python train.py --num_hidden_layers=16 --hidden_size=320 --num_attention_heads=8 --num_key_value_heads=8 --head_dim=32 --intermediate_size=1920 --vocab_size=8192 --hidden_act="tanh_gelu" --norm="layernorm" --norm_place="pre" --norm_eps=1e-06 --positions="learned" --qk_norm=false --attn_scale=0.177 --bias="all" --tie_word_embeddings=true --parallel_block=false --extras=["capped logits"] --init="normal" --init_std_qkv=0.025 --init_std_o=0.00441 --init_std_up=0.025 --init_std_down=0.00441 --optimizer="soap_variant" --learning_rate=0.00283 --lr_mult_qkv=0.5 --beta1=0.95 --beta2=0.99 --lr_head=0.012 --max_grad_norm=1.0 --warmup_steps=200 --schedule="cos" --final_lr_fraction=0.03 --batch_tokens=[65536, 131072, 262144] --max_seq_len=384 --doc_mask=true --train_tokens=501900000 --max_steps=3983 --dataset="wikipedia_en"
Each number is 128 + 32 x the weight over its row's rms, rounded and kept within 0 to 255. Layers, rows and columns count from 0. Numbers have three digits each. The size before them is the row's rms in percent of the matrix's.

# up: layer 10 MLP up, 1920x320, rms 0.104, rows 1378-1557, columns 160-191
# down: layer 10 MLP down (transposed), 1920x320, rms 0.111, rows 1378-1557, columns 160-191
up1378 101:144112170081184134106118165112143101165130117193073119102082102102118173052186132130177136185084
down1378 104:144131174154167169046157111100134129156087087112110129151068151111103154135155098179179117115120
up1379 105:148092077151134148110105129153150064126104129123096150085172087117104172160130118144085123108133
down1379 103:112149208142111157127082084113138208143063112166130152157127113079125122139122142117164134133166
up1380 099:135093088129036124146164197162095133143072148112138130127108154099163123151108041140138113188182
down1380 098:120070130086191111089125142104112168136187111118108138192172171156138105151106189077089117131114
up1381 095:146154141084034060129177107104129152147097140132111104139065134150148145111095143127155114181160
down1381 100:165120146176140119166153120174135122097117083122123072137138148109072190095124090151092109109088
up1382 101:113117122132121141045136186117114108148156124157152125178144149154137145141107139126113086118123
down1382 109:116106082116155149110127090103145154133100179194098126106126186192073124203134149163144140134112
up1383 097:133103119158077121053156188122098116106147126149129098156060111148113152125065117144119146121137
down1383 097:125106133174113124075142130152170159148187145101108132107122128105095150129101157113178137155156
up1384 104:107121124157112170142144125153111122146131103128118131085114121099091091122159069146140128164084
down1384 104:133117108083142071149124135085159076097154113109151149061114067141117101091078139166094085107167
up1385 114:143122106111139097115165077137152168143132161118161101155108116181168117144070154135140173114166
down1385 113:094104099105116092100204133062134110087140101166163113103118134146103101117073098128103168142099
up1386 103:169100069092128122165145080141124052091114075129139164157097147149160106114109141132114123122070
down1386 103:167130159134150070112032182152162135164115141204127155144126134077124117147094155117160154127127
up1387 096:171165146143180108160153160091128119120128161161150211117147149108153150159091179120109171101178
down1387 098:088091100078103172123099116074080097109197113082103112088149131099057167110156144051154137125092
up1388 095:151117141153086110080141128101170163129161130123096101121122097109157164135135070201102161128144
down1388 103:082175084164188111107134125107054115133187080112146076116093109066132085093108162157095166102159
up1389 103:147100164110138180101163117116128151152060121099088094143136139113103096111096124121157095168113
down1389 110:170177083183177148139085142202143156103133126151096068094126112148165125151201084136132168140135
up1390 107:135070209111155111103120170087135164122157141102106155113139164108135132093126169099204169158188
down1390 108:077188080149120119117146088128094135139129114194188175140055131130180118159113108168150132083123
up1391 097:139157073089112081131171161167123107104158104192161120139084134083184145082116137108132148177095
down1391 100:145083179176091135151145160127129121117157134100095109112125183122130164187129123155130169147077
up1392 096:192214123128125161140120074104165167136098130157093138112095112102116101132169114119156122166139
down1392 095:111089103090152078141082168134147152142170106167130087086147091136137137105107149146075127134167
up1393 100:152171138102147138115128167150193184131147119141158117120113138120105077126152111110130134101151
down1393 108:135128115163134094066112140133077148109102090203094133137183126200075110153121127136084123076136
up1394 101:124099169149159182112121140128196144111144104180125105120131082126105129120170164100176074149100
down1394 101:138174151123153180117128108140054163126164111148119103142178125101117110138166156109147141056142
up1395 102:239135069126115137124120185146119064205166131122105133153119116119131172051164127136139161140128
down1395 099:080132144135088096105154144108096172111109111131151083096139151110182095151195175105142167136155
up1396 102:126093141154128146128099110100138120145093129184113079124156140114096158106050107096111169114177
down1396 097:112151095108044086098057133159087149118104135155053170185111123101158082053101117146150148102207
up1397 102:135045108132126137112092119190084095137096122084144126130178164122048069126150144154072138094193
down1397 102:115104105092109113131076159067057171117143136160104107127154179111152106121094132141085131094091
up1398 098:104093118139142132148115102181179124147127143061202088127123119111159152151141168146126116158133
down1398 100:153142181150172085058096165197169120111139155079041061095109094142126105095109189121170081122135
up1399 094:196081159131107104101105137064109129110158143099117124144134136130152139097081128104099179111144
down1399 097:155178150091140036092130103117133078083143147152090137085111130123143146072061108136187070108105
up1400 090:152154160102128185176165130165122150155129136069167157112099163116097168108143172052206160147108
down1400 097:116129151126129134104132140110115199154126102181195167162168153148090176138132152109122166125099
up1401 101:109111162165134116128151063106122162119187138095155097146101147151081136095097115221198064116144
down1401 104:101114144149129108142147133086094140128122171117085162150121182115121126158129084115134161082146
up1402 099:189172119143140124144148177143130117109127137150114119142114120147111120182081119211220108165107
down1402 097:127135121100152157155127105151137096132080074140081116169180128104108140141105122116069079093150
up1403 095:111098155089085108121121091109088136138107120148107092149096145182143157170093153101100142129110
down1403 090:167162140108126130165111077082107137137085090116104156133114091125129117086151114103180120116144
up1404 103:133140104114180140145092172126159130099105118119119117131156143176114155122121173190132096095147
down1404 098:099178134140182153141183141121149109131157130155094120149141147178082120140147142061121155117127
up1405 096:141097151131056094178101107161159158124232089169150083183130188143144123176104144118121096107143
down1405 104:140168123133127132065134183092134139076132175181092152088146205090130141084113142041098128137137
up1406 098:129135146194079134153129170087128107085103134124089148183205107171132120092094084172105163102141
down1406 091:123111103161141115131144065128132099119100141140144134144119111072100121117107209093077119125137
up1407 098:159088148137087178147170093138119185148071168074121115128120125095165098156155157132133121116189
down1407 102:079152123147107160140113097156076132127137164116149111111202162132184106137157165149080102092136
up1408 095:147145170156092139096155148148130137106159128123166133127128092136150184091073137080132114099112
down1408 095:134118127167148155110158143087141130161096114095105109093119161152140136142107131182195145120096
up1409 093:045097165106185117155130144127094130171158125092122171150127157133117220146111165158151150118143
down1409 093:109131167070130118140166155130154153148053192158131095152123181109142114183150149117141093140152
up1410 104:157143101132159102101112172043139114140152145183113090164107154130091135146056133118111118164088
down1410 109:167178123106131130124102190105152155158146181179132159124170109139092109148141152132129093126141
up1411 104:114158173076165054128083160123088087127163127128136143124087114113094159107105146110110087181138
down1411 100:103136143075116126171187151155098127124107107115104081138121137189190117194207141186080170125090
up1412 099:140143137096141120084173105107107104087120143185086141119111156117161132121118109146098109108093
down1412 099:068146133131169136117163124147116122175081149157109123112148099151174146204149149117136038095128
up1413 098:164205224148150091079146152104142146196093160063119140094107099142163129174121119097188152127096
down1413 108:126167141157175167139107104087110163107098085021144166150139205249172073179134084145132123121169
up1414 104:160128121186173169113146131143128124173117030122117050071140104105123145143155132054155056099156
down1414 104:119118137147131150094155122117173159141129117123099117120147126053147113159113101154185140129100
up1415 095:098182156128084092121097122096153144047124124141085060197147121163099098131135116088127126153141
down1415 098:198144117079137090041127133114093155114110074083119159115136134123195139106109120105133179113117
up1416 102:136105127125105115102181177166161099110074158157185150096157097115072106101145116168203151090148
down1416 090:168089122133199108113062142131155164141145060103054156130127191147130144170103102130092117135129
up1417 105:116097101158169091121104122134101129173139128076131128152165150138133140044081148147105048167036
down1417 108:161060116056153123126170145096116103153181128174159155078099151170102157168100080123176096150116
up1418 102:096127146123118163140150141084156155149140107186088082144155094101164115091184093105151065167133
down1418 098:046116119107086161138109187144153107140149149121085150173141110148071121143131129079162156205076
up1419 105:122091114108126152099174085073136119110100134121117103168142113100169103136147132189093134097115
down1419 102:120098103125105095106168133170152118135094087133117119105133102101104184163136123098107067091160
up1420 102:148163139098133119104145139121097151133101135098115112066115158190087197151117120136141168124100
down1420 091:138142108176107151116138114137158160179165196175137095074162096103113111131112134127169128124071
up1421 098:119134149111120086114091104079103165171095120153112136177168145152126149105089104120126130111114
down1421 093:100144104120094115151104161129172081075139133087147133101125151117068171084162174127174164148184
up1422 104:172136114089098162132109160152013179100161111161086147079143131153092125152128151153123110142121
down1422 103:158124131172132134165098093161155090085168064141147176170120093147060159155148170120083100133165
up1423 102:120121114115152180097146163166135121082101162151151158140107171117152179066132148169175174136168
down1423 095:097098198178098110142141153182148159153176127099191122034146132078107136108191101147151122152119
up1424 105:093129126149101138158155104123076137183159173131046091150100178121174039117139072184101133184136
down1424 106:132163128101134099126145094124121120161089190114127126151148112135066164151146176171154126122131
up1425 099:147106121123130184121128133107148101098074175122095092103074116172158176121083126135138157188101
down1425 107:094148068142162198202126156131145114113178155191136179098125128192135065134139108113176128119161
up1426 106:090149120137121168120134160109157153093126099121120093102081145138095129143101148136104093114152
down1426 103:143125197095130102115148116153086122142181152095163138126167078087133160068172167142165142121137
up1427 099:114129186178140082114095086213105084103178120152171154173118122108119134104160089100188153102184
down1427 106:113145172100108124105192211169156087184118123138130136099135107155147142119052097126127145125037
up1428 099:162164171127074059124152111152164178101111147137110139097141088061104146140117132099142107162112
down1428 098:086113136103156146158124151073146102117144134116135102095126160118075132132137108168150121133139
up1429 100:084105134108161119129128110183097144129125165140138142141162159120120146130127194175115105132119
down1429 096:137149082165148151120141108077099155124167132146182114073112141091075124153150147103185132088081
up1430 095:066139109174169148061127057143120148125119167110122120115096174165141127104094135174123117148149
down1430 106:136117133118124114191135105078147076155158095143150044083085171080100112114161134171054179129136
up1431 098:140120068162167139146140092145175162151111076167197098140136115119152172135167105155162116146126
down1431 098:131103183106134115175172119085161135131124157101136179139170085168151185167111092173125139095127
up1432 098:076106149138086205084157196157109121147120084096128174177093171095140142175135115148104117168224
down1432 100:172098155121087135130167140156102159100154096147155104133145084192078073097141126069110110139126
up1433 085:127127130136086135092157146134107111120140138133125142166134091212145154101121053079146163116136
down1433 088:079166143161103115115114163204142164100075167169091128154084131171120153142145089119145070087154
up1434 109:157145183169069107199108197075135167134089136127149154098127151062041087164108162141072113144085
down1434 107:144167169128049158135135128105146130197123132176127113151151153104212065153051094088214168102145
up1435 099:168180098132150135112149121108121102175106154136105116109087110108097129138107127136132098093147
down1435 091:156089148078198105120166126132153111105172084080190152108127146149125153146092110159124190126143
up1436 108:170177117182087116159082104076107174108142116106116050159164132140103150146112126116092090162168
down1436 105:122048145124077104090126100121100094126154140111171134134089157159144085141092136142140187100107
up1437 096:176145126125100126132182092096159116177119123127109100150157111071146148118084108181122138161159
down1437 103:160155136131152136111104103116168137105178157159129128255137165091096156138139103177105188076146
up1438 100:141118096139124104112123135125143089073103071145117152104119167118039127160154127132123193169160
down1438 104:040132168129113090082115080177115186150104130081150114103121124154193112129068160107125165187130
up1439 093:161190141091044128121093094132149167183139186105167150162101129173076120132187158114100118164119
down1439 091:089129145100109096147133137056103117140090104130111099161153024140112094091087077103151108089112
up1440 101:075075140106115127156083154155171092131210193123175149131223159091121154181177166153123134136128
down1440 104:135143112138130124114147173096163140159120133096037164063115132173098103082155119059144083171167
up1441 093:090180093115091102155089112121135131108102164126118106152114155197109185025140140149114129152092
down1441 095:096101076134118091102159132159142088132123122119124139120084191188103132143094104120133151146139
up1442 099:188146159130139124110156145159171163109121136138087127113150117123120138180183155097104126055119
down1442 108:115116113193142087119176187154171077152145113102129108149134154144100164137108159102207156136169
up1443 102:139090131166071186150151099146108161089087094171110111174158150069121080151160109114127148163131
down1443 106:125159126150146107155162128133121045172153145097085217113161135107087114210128150133099082087111
up1444 093:163116093129099097146137109073194149101094066142116139142084140095168123124096098149144123151158
down1444 098:164120154093105106139143121115141096150119148154169104083094127091090205130172105105062135086102
up1445 094:073194125113111163102171154243124114120133105156142167145144106058095140146122146121158154149147
down1445 099:157062097076132105105135115115143176098095170138099162067118107128109118129186083128087191125134
up1446 107:070119105107105117081143134104062145188089122099129129046065108181120090142123127154172078128149
down1446 102:141103102123101136160148096161165076155121105149166132175088123110133152109099139126160084092136
up1447 095:197131093116158117077126148096131116065151094131122105118147126118201099201164111078091137074165
down1447 092:111125197139125140169095151096129150143099171119107085116125064118160121118035138149166111114116
up1448 097:165112152182120128123119168125148138109114176087161132143093116136120139109146102163170154195128
down1448 096:148110105085152182185188156111067187153125063125079131113116112102170149124174128138129123098190
up1449 097:182064140123117158161132121056112172145225145124121074128108134136089157165124100151188118170081
down1449 094:045099153093154154100108144125186131180126072088115201162135116183087194197091089209129139167174
up1450 101:121151202081105118155148166112153185125135111123146124178127117141142096132176151092132124112118
down1450 104:163127170134093088147103145136134169108143116151106121087171103095117098131159145046173174153171
up1451 088:160140189157123101131087076094146167174088118074146105121163147129137137113105068135138165160104
down1451 097:109153153200102144152131142128103115143081170107108115107137129173151129120132128156170111166139
up1452 098:132125128177102128148133174145100090096151181074123150165135168107118063126128169148073092110127
down1452 101:136167100088061151155093137115073120121068104147126173155130121180116183080178178152106155135126
up1453 103:119133132143097112136126118138143152157154180157143112138106154135147098167184164143134103126086
down1453 114:098089180218100189173106107151087123186177156049139102149137172141161139124103110107185164032077
up1454 103:158135123116111121132128088159127148126167164175106088206099143124116198109112206120111127170105
down1454 096:154177153162136059132165203135092176123079139113054128128115156126102099129081089089129145127128
up1455 113:175130161132081183130135145095154117108118107092159160087109125121145116138150100092083141171087
down1455 102:138137159117100147138169108124134058128130087109116089087082094146158128169124140082097189099103
up1456 099:102103105167135145120145089155144121088155132172105115091112088128112170058024127144189043078114
down1456 098:165143115093122104125111143117056168111161122113113148113154165086142132147121176132146183089100
up1457 099:129122147148110130184141128092145186087041063098135145164101105170098103195147144145076103124147
down1457 109:136086112098149160084162151104152195119161136070174099104151106194140118139139142063148151121182
up1458 102:082070190149079116146098070121133138186056112088098148109119161077143096166089138152119096208119
down1458 100:118139206133115113160146098119120105119155147142174128157147112119137157147104131139123170153154
up1459 094:150106176085104119099096153082115125146107125073138131119138159071191137145148124137094107067081
down1459 083:188099184168099115060103128129109105117092097189106137159147099098156149115088158150097138086135
up1460 110:150136118158133116152111202145131122176129132116066096105115121149182242156134120103153131186072
down1460 110:144150142165112205165116160085097129165106108114119126093134090133135153139143164101153123123114
up1461 096:164126128126133094156116156132132113115160105111187083102064094133120187094054120162102129126114
down1461 100:199144073122119087120152095151095133162145143094130134121152088158142200102133116095170177088176
up1462 099:128080138132106150112144120119130134121205174146105057150158137133145114151099148114148104083120
down1462 098:136196131087080077133171135116176105153126165122163115135122088128165098088113131179194152195060
up1463 096:130149133136096113158152135155111153104035157108147082087140092081179099130137100085116175108138
down1463 095:093149080161172146093124067117124139161118151109077153148104137105138152088126073163129128188173
up1464 097:133167123132191156082132110110109141167166073105107142177147162151111086139128158116165151098097
down1464 103:129125192103202086141177147035155103098070097096173132145136106117148128139128136142103173121182
up1465 098:155155165210099116114186112155138179104068068140179132168182152187116122090089076125096084134132
down1465 100:087162140065115150135134131144119066196125155091044131118135133110126131136081100136136165097132
up1466 096:120100130142192091130129128047117104130134176119148075124156161177140150148135132151105164126133
down1466 102:107151131118113144078165181153059117105125121152088125151109117174117195149134119184145169117173
up1467 096:146099091127161124135195174115125018087121116134145103145157108196181114128155129077119104120070
down1467 101:062097144127179084122132116121139115139081107149081157131097114195093130200104148117095157133110
up1468 097:163129099159128157153094132129152110109069143143112182089120129157107130086125143118160138181142
down1468 100:190142099109099133144139157081117073124119157174128150098118125083096082168124119152074118124160
up1469 096:107186170109134145117061133122126064104119159140122149156061120152086148144145109131122158157103
down1469 102:122137079159170162124153108115125115133105123114184154121115066075178073081116115175124164130155
up1470 098:134144195088154109072061138176161102135113179142068099179099173126150083124140147157124153144177
down1470 097:138143101098155099155153068134038106127139116145148127097135145114167125105150077117146140117119
up1471 097:126105166106105120103150125125111116106151145142139101102143134114169061109148100117078120157076
down1471 094:130132135141221151114151095132155151113124126112176102120044097142136104122133135137153116156095
up1472 095:181107145148120054162134097111133108116125126122135135139141153133128114145093138122143120139158
down1472 105:111109128072129125116135140080114123121098088086106171140143113136159115122081071113141153148211
up1473 093:154094122126118127179099092153059114120134091163122155161185164127126133152179132098211149150089
down1473 094:155064138106150169103116157179120130135113124158117121152103196083125091125129145129123127134103
up1474 105:107138099112137099139097116082160160129123131154107160133146162120111071121142140117144051139107
down1474 103:072126151176051092129045140084102140120175060103110120133102095173157149110153162133141062120150
up1475 103:084152080116139078092176164119134135212165128077163118110140055154116128124099147081168118096110
down1475 096:150120153146136180088149090116158127118110074179133090118125175182167142109163138117133108133114
up1476 097:135162102159131148116128123116123068106110073088119106118164210111148090160142118147065153140061
down1476 105:078065063141077128061096091116080085059120173145132176118109114098204056113150105147114139130201
up1477 108:095118114036149105154029166096104172159147074106172146125152086124189132177135163106112132133060
down1477 108:073152088110137157181108136173083083137170098147125135084099142173193145084114196109110196177163
up1478 091:130120125155040123097245130151128078173136120125175147136091105078131040087092153054095152139101
down1478 093:059134137094135067084107131159163146123165091147097181128151155142152150147124143201123128166173
up1479 107:167139236135129178158174154127126104139116156077160142129108103099119149077118119141181073169084
down1479 105:111133165157200142048148129117111141134134153131070092096092167153120129176133109173108128114144
up1480 108:099153070140109151113150092162121085049151087064075172109163111174170125178136094171138157120103
down1480 088:106129061204165124113148111152132092119110114173140122087132075180130165108153111133080159155145
up1481 102:066109174155119116179073167082094105085051122126079091128127148090116086059129173099115123188171
down1481 107:119132128130143109149128058148143077099179183138178078079124093079089174083152113114147182102127
up1482 097:120178112098103144127169103164151144094195161125070160125160172139131091099130133140056136085120
down1482 096:148153150142124146067122130102085179141160107090141175116124146139166052143137074161141130111167
up1483 099:106136128105089126126166134087127139110155071183115186136106138126112169139075129170085130153104
down1483 101:106106126142211177103137161097140122109081134165128149118142180189162174164119174163160229196178
up1484 100:145115129092125122153082061063123117134117123105099109158096137139116139129096080112120143117112
down1484 101:109078135158138148122090102180124106140131127085177113118121058147148075121161118125115096164192
up1485 093:143190149137120172157137096113091104118113153142178183111126196072135163122124076140116106127170
down1485 087:119110149139151142111130131091145140124124065132090154122141164134097121136125135178104133080144
up1486 097:141133164129115075103117142133146121136121147148087144127057110174148146120133139156164081134099
down1486 101:081117095060115121134155080150163162095166148153110158153111108155139120130073192208139125062120
up1487 096:147125213082124121126183087115142111112062155106171154142098141139095119092076096172148121128136
down1487 097:188095147098133142093137179161119128140135098145130116187156074132139100134170142089059131147148
up1488 098:162173139115124171147090113114113113063124178099114151140082067158141148130128073097100088106136
down1488 099:142075124108094145097141141163079091109093117105174083136160118116153120136147131161152173148093
up1489 106:070072145099125169109143096101194100120166156045187108102097125105090183120128151073170127135107
down1489 108:117087105090167138101150139155052110174203165121155120103103099102088142140126136139164093150161
up1490 099:140111163134108095162144179118135191127078123173087119134107124122177139139147244164104164151137
down1490 100:110129079137115143143074155124155139180187105124118065167172138129110121115088206148138143134101
up1491 102:142096128092141137149165064139101152115116166116140067103111109165137122189146089053113140099100
down1491 110:079172118114063122069154118112115087120162119134153128111173132090140085092126116140113130069173
up1492 094:105096151170088125209158124127135140164101146148098130136102133149166126100201150120140114145110
down1492 090:146117111140142117155104120149118098050131203113114101097116079121157141116129168155146128120119
up1493 091:122135138151130127144176086127186175105164172080117157147152121150187172154079153183060131137108
down1493 098:142103132106084115178150101092147139119129153132111114183164095137077144096137139175166054099208
up1494 103:136115152042140166106149149083089128075171149205066134140136166139088149101131198069154140119085
down1494 105:151163139122097104165118139170134113129163187105130189129102087103172074114164114079149108134164
up1495 097:084122167124158094119098126051181119163119177106130167104066186101105105122074108104144094110165
down1495 091:136163193108121097106119178152155223129086110125123083156149112144170175137095214114078153096099
up1496 100:170178217202152151156064160104114084189153136103146115151120143169155149061147108123119087106111
down1496 103:066155157125085138137142130185126162133154109082135137161138059152125093074111133145125129111103
up1497 096:199111069162098050142149107086134125099085106099159082125151060115100147130168090146162129076086
down1497 100:114139119155065220131141101183087128134078064097102093149119097126162150120107114127150117147108
up1498 100:102113164113127126114154140166141124127112090107168083093137117131124100090081076113113125112130
down1498 098:112100097117071126134127159146117119109147058138116092130073153096173106169082137091127136100183
up1499 099:089126159139186121163087125109108190204121120133168096134099119091128130124170205150090068121144
down1499 099:097118116077077117130133125145088126192156119138096127123134138168197118146122050080173158135148
up1500 096:128096125075145128154109162135106058135103152094106133051089179143089134177113112210089081098091
down1500 094:121158152151078141116117137111130154108113127127055084128116150100141123080090112071092102114187
up1501 100:132118089134159112114136199120128142168095123176167122127070172159067131129089107043134082092081
down1501 100:122095142105092121059065137084104110157121093110147164081169090133215136152165168171141146191136
up1502 088:109088109164133141135091124139151168136116091132114112142117115131121089144151129111134086177133
down1502 094:169168107094077112149139124121119166189134175095119157096137159127132156081081107110135142153089
up1503 097:102078097173131139095133167146112123163110141181120140130126123103141120195123197190087095150126
down1503 108:121217187128083084063108116134162121096165142102104136084163058126110094158141087092134153101138
up1504 099:121150162163164114146060172121117129125155114139181094121137074150073186093112119129134099180110
down1504 097:162084144157098098121157120167065180105136081172132125136141122113086134203132162090159135150154
up1505 100:095106095204177125074171141122164167110073162144092135133120132147111108156105081136137075090124
down1505 084:135094164123134162070135084099137135151050082127121137105144116215157130087121085138076135105160
up1506 101:153149146116114112101096115129122153144100132083152153159088162187150113212183167125190128160147
down1506 101:154124121073146180149142118220096137104118155122151081130156134132108140148072161186134148098150
up1507 091:066129170140128108107108151099119141098160156169102116142157153102191166095098201121150129191113
down1507 093:141142150052141139148163133142121074154181099132102173133151100135093120157099113116115187156151
up1508 097:167182139159138168106140105089089151114086127132201076133119133093138126113176141122164137057106
down1508 097:142144116102124045083148133164119179068119136061082136147127172138201145121162119117092141169075
up1509 101:127142182171139124129125121112104155125143215141167186147109116205111095126140138108115074134205
down1509 097:171125114089114171113149055143091113162147073113111140114148119090124172075113079081167136151136
up1510 097:152145131114135133119151146161140171096117129173081151112168130074144087151076189132049121152100
down1510 095:097122133133088144138200094135071101121156150168154169133122164125144143140142153149119127138102
up1511 104:161123136165183055099110143114121122112129130101160089171104106134162145089128137132167138227119
down1511 100:132099133117130174085153160104160125160189174122128172159109122173146167151175079185123108150155
up1512 096:138170141193120116099094170126132133067147097152128055151108153112119106083052105164131079124137
down1512 098:138113193102121057137150103125115134153088102154173146120106102165103155184160103102162170104111
up1513 101:197107178135116135155108134076156064090075133125180161093115178105144119093128170157078137059150
down1513 095:096042090195206113092156140158102098151150119087132170115114094159127125108141131014176126149180
up1514 093:071163170136072190089174191121185111083131083131100188114129132098098150143090108169171148161174
down1514 092:109133158144153122187154164150077150155147158145115167117192165138143106151094195152154173163140
up1515 097:109103133117100136150167140068112101082053128126157130164133128100127123127101100130116132137084
down1515 105:118174088145094089064155100147048110114103076122133137148088129126170172126122104120141134139163
up1516 106:136117137162082216135138118153140125151114105110121145072122107109141161100087134118160155134141
down1516 103:179114107110090124193103103159216163162161167157117141129136157125126126163137121140167138142135
up1517 095:124222104107173148199117134155145200085109040141166131185093194182079168147149070090088058154119
down1517 093:162138129110130124125150148099178127191157141126135185164135191123119164149114146155105140127046
up1518 098:160100123113182060125078149101143131144120108087106165183123208163171155119148080114140136124131
down1518 101:124150063120145166086118102102158136088113184089166058150127087082135099131139124086109162142172
up1519 096:184126146138167158124136151141150162171090130121146103113091091095200147117085191105137138116076
down1519 094:144119088124190102111127149118155078095161083102146092144112186159114149102169159177080125156123
up1520 099:162135175113106108164113132147098130145093156144120057121127179220210116118114121104120187074137
down1520 109:085117186087162195141143169053118092175097139127130142159134176117086107128144148099082128153107
up1521 094:167204187064163092152123114086117121189103108182139173109126067145062136162123100152094190088140
down1521 091:114136136098088139146111111112149124176150164054156085150078142099162135147191120113129054095101
up1522 096:145147130129139086082083147109107160162068196146181170116184119071106187194148159126134118170123
down1522 091:117105113095165198101143141142198102120119109121101107143066140145209136183126162110117146088172
up1523 103:175119144093128160122105123101168114185125176104117138173156140207121184132067106120164106097086
down1523 102:141140136143151086052136169157103121141107112114182138178136096090151127101120108087136100147097
up1524 100:107149165153102093120118155164152137130157108094219123171053144101106172193126102117101109163174
down1524 099:178140128161188156161062094089143120120168192126123092084138140139104139137128110165166119143093
up1525 094:121149123107133063127105111128127162160045073199076159121101121103137138104212096101124139162184
down1525 096:096144132146086134162114181129148133165177175136138079130179149184162174010134100159126105122118
up1526 094:129155143110141099119143169160123191212133106090165142179131146116158147128137141078125103111158
down1526 100:126071128119065079148093133056147163088153167104078121145071119135137134144112079139091060143135
up1527 094:148124172115185087104077142162109145161126094184142155115153147138048140085118179108123130144079
down1527 095:090139134120130145120123177093164080141191159172131149166166100119159131118160171175085144130156
up1528 102:116069158127142107139130173149130152169151145118136133144094118116125181094138145095154096178153
down1528 108:123146165168157167130172150114090144158123098061139151152081118139114104081152152188157054142143
up1529 097:154148148112141163143062154152169134139179143179120117051127098097142159124125131124143158184025
down1529 099:073103081128136115157144086179078135142120140096050089123086154103119148107163128191080134077104
up1530 093:123075135151118146130100120142077152118101140114166121080112162123174144087129132046107116128115
down1530 094:120164150118131120142106094125112096075167088075153121144132157104120120095120172163135112117097
up1531 097:109130172186092120124128044130172118121105198156157130096162166103134175159141118209082162112112
down1531 099:143216162095136060116108115133149140131142135072155120114086195121117084110158147167056136109151
up1532 093:116148098165107131110172153103169113074117089120217106160150102100136139138152168139132131136177
down1532 096:167117122143119132122118119115183154041101129161141142092103154125141130186141134096097126154129
up1533 096:127138122123098180107143108133107143101097156141147165140046129162154149157136145080145066132127
down1533 104:088109156159117102108157098132176150115153113142118133163151122128181163090040117188171104118114
up1534 114:122139117150083201086124135140086148102141132137110134120179184159110068165163122030099154067117
down1534 100:130142154123085125071204102116073116087138128120067107099113065157128085122080144162145149086127
up1535 109:166101132146085105188099095087147166070115054114140117075182150177132163111149133072115092126149
down1535 112:108070115113089098033161178136108128076155097115122143134102125081121160120195091162164157131129
up1536 095:112147071191117131158137105095099170114126160144162151125119149120139144186101124155143095127119
down1536 104:114139193168057157051113110146107076146169145139041120126152137139140096113150094121129145065116
up1537 100:093116135120160167125168117071108176127171110100120153156150116131146140161199150156168134099136
down1537 102:062104088153176143124136130170072143117099127143114082118144125171137159067071153161160146090120
up1538 104:084145128115159145156056107151107147132135152165116117104113164144099089195153197155170123186092
down1538 103:110106168132136139106156183175098076138092186158153110166158158104189174123185126146171144099169
up1539 108:112117098114119139141140136103171106104121149125109110113185139151115207113149172096137084141120
down1539 094:137121113155120168155136126142119143168089163149143181132123222103113141154094175081073154163152
up1540 100:072106091136157141098088155162083114146082141102127066192087110144103071170072098124150078181186
down1540 094:167202110107151164123077068097182104113121119203147154105133104158124108099177098142180145132080
up1541 096:143144095118133127129089156155146097111155111133145139123177192110160122132087096158149118168117
down1541 093:111136115078135103177194134096171147070109149096151125128160189139119182094094132117107145111118
up1542 103:106076126142145158092152134182048110173171117141119122109140131062133107122070173080109152116107
down1542 103:139104108149130076192126117092195199120157175147145120104118150155135057123137113134206180159163
up1543 100:102080139112130088140152105157090154122132117161127154123133179129165133129123163124177113141103
down1543 105:094141094091112139156078109201102099090089054133041166168174124158158136172089094083085147138137
up1544 100:105162160120146136084145132107161125061163068167069126123160113138065150081111137170086059090132
down1544 106:181137164124146124145148183095132171192121146146154140133175100127183137078152116119169158105125
up1545 094:173140142172090130094127056098106096075109172108126114131126130146160154106143109122106105134044
down1545 113:125165145117135083053119115127178105055075152153179136078106092109161099123179122128136110170145
up1546 105:139124106122125140106092165093179148110108137090096185076092100152174132133145105123113097168093
down1546 101:135150155108122165126024150121112071128114141060125094117159176137133094170153169062165158166129
up1547 102:181123154072220103120118125150110121122196096161151170161140150164170159133116141098202132096100
down1547 103:096090123156115095144179120135098165138181034088150122113099095135177139042127097161124142186120
up1548 107:136095106110100112153128200125116128097132108130139177198120092172111097119147163127121191104153
down1548 107:140111194112154093133069179124163098080119187166148129157093170143074150157226149160100162141050
up1549 101:134185070195162149124143165108136091123153115137074137164114099145157123086128171158168133103114
down1549 113:148165147082091173113113132066081145106105134117084111150144119155136166098095051165117155066079
up1550 101:188137083133065154127125101118118158146151137122115090094102148123072097070082124126147116114142
down1550 109:160125146103120122128120127110126145115181135126167072129104152144118097143159135121119134141207
up1551 095:129120189127107126096128109129233178116125159158139113127114135169174109086102133156136171105081
down1551 095:100157135180179128118128094098096142129151168191088156144095144174202118108175177088133116125148
up1552 108:135091177173142144128165148162127082139108092114074076131131127113145138103162075105085121124171
down1552 109:144129143112115086150079114143146174137053128129158156133085136123117106125112080096130124137159
up1553 101:159113160132075104163096183133173155187181172090109201169062160172143099036170087116140110121123
down1553 102:122133134131119088111156159104100192128113173151135125135103088157152180111204118079207152167157
up1554 101:071207103114087169165122198171122142146137099161090191092176098056140099179137072103159103102111
down1554 105:152121093170147127189128156048136097154055118105067113104134103179124098124224137113115113157114
up1555 101:194151187144160098109081083176144132091079057097124166132153160158128160169104115167161159107101
down1555 113:138092107074135126121153105111099088158128165115173152153154149062123104151135166194142130107129
up1556 094:129109135106110120126117156138157134104155229126123164144097116131151130127168115080150096128165
down1556 101:133101163099144149138113120118161115122150139197119121112133130100128080122053137115108142150195
up1557 093:143120102156050081151155080153166144103182114117043109112109122133081199124135091118145118044154
down1557 095:093109104135134126108072104156101200127160141160153146077165076125106101208173154075148093145121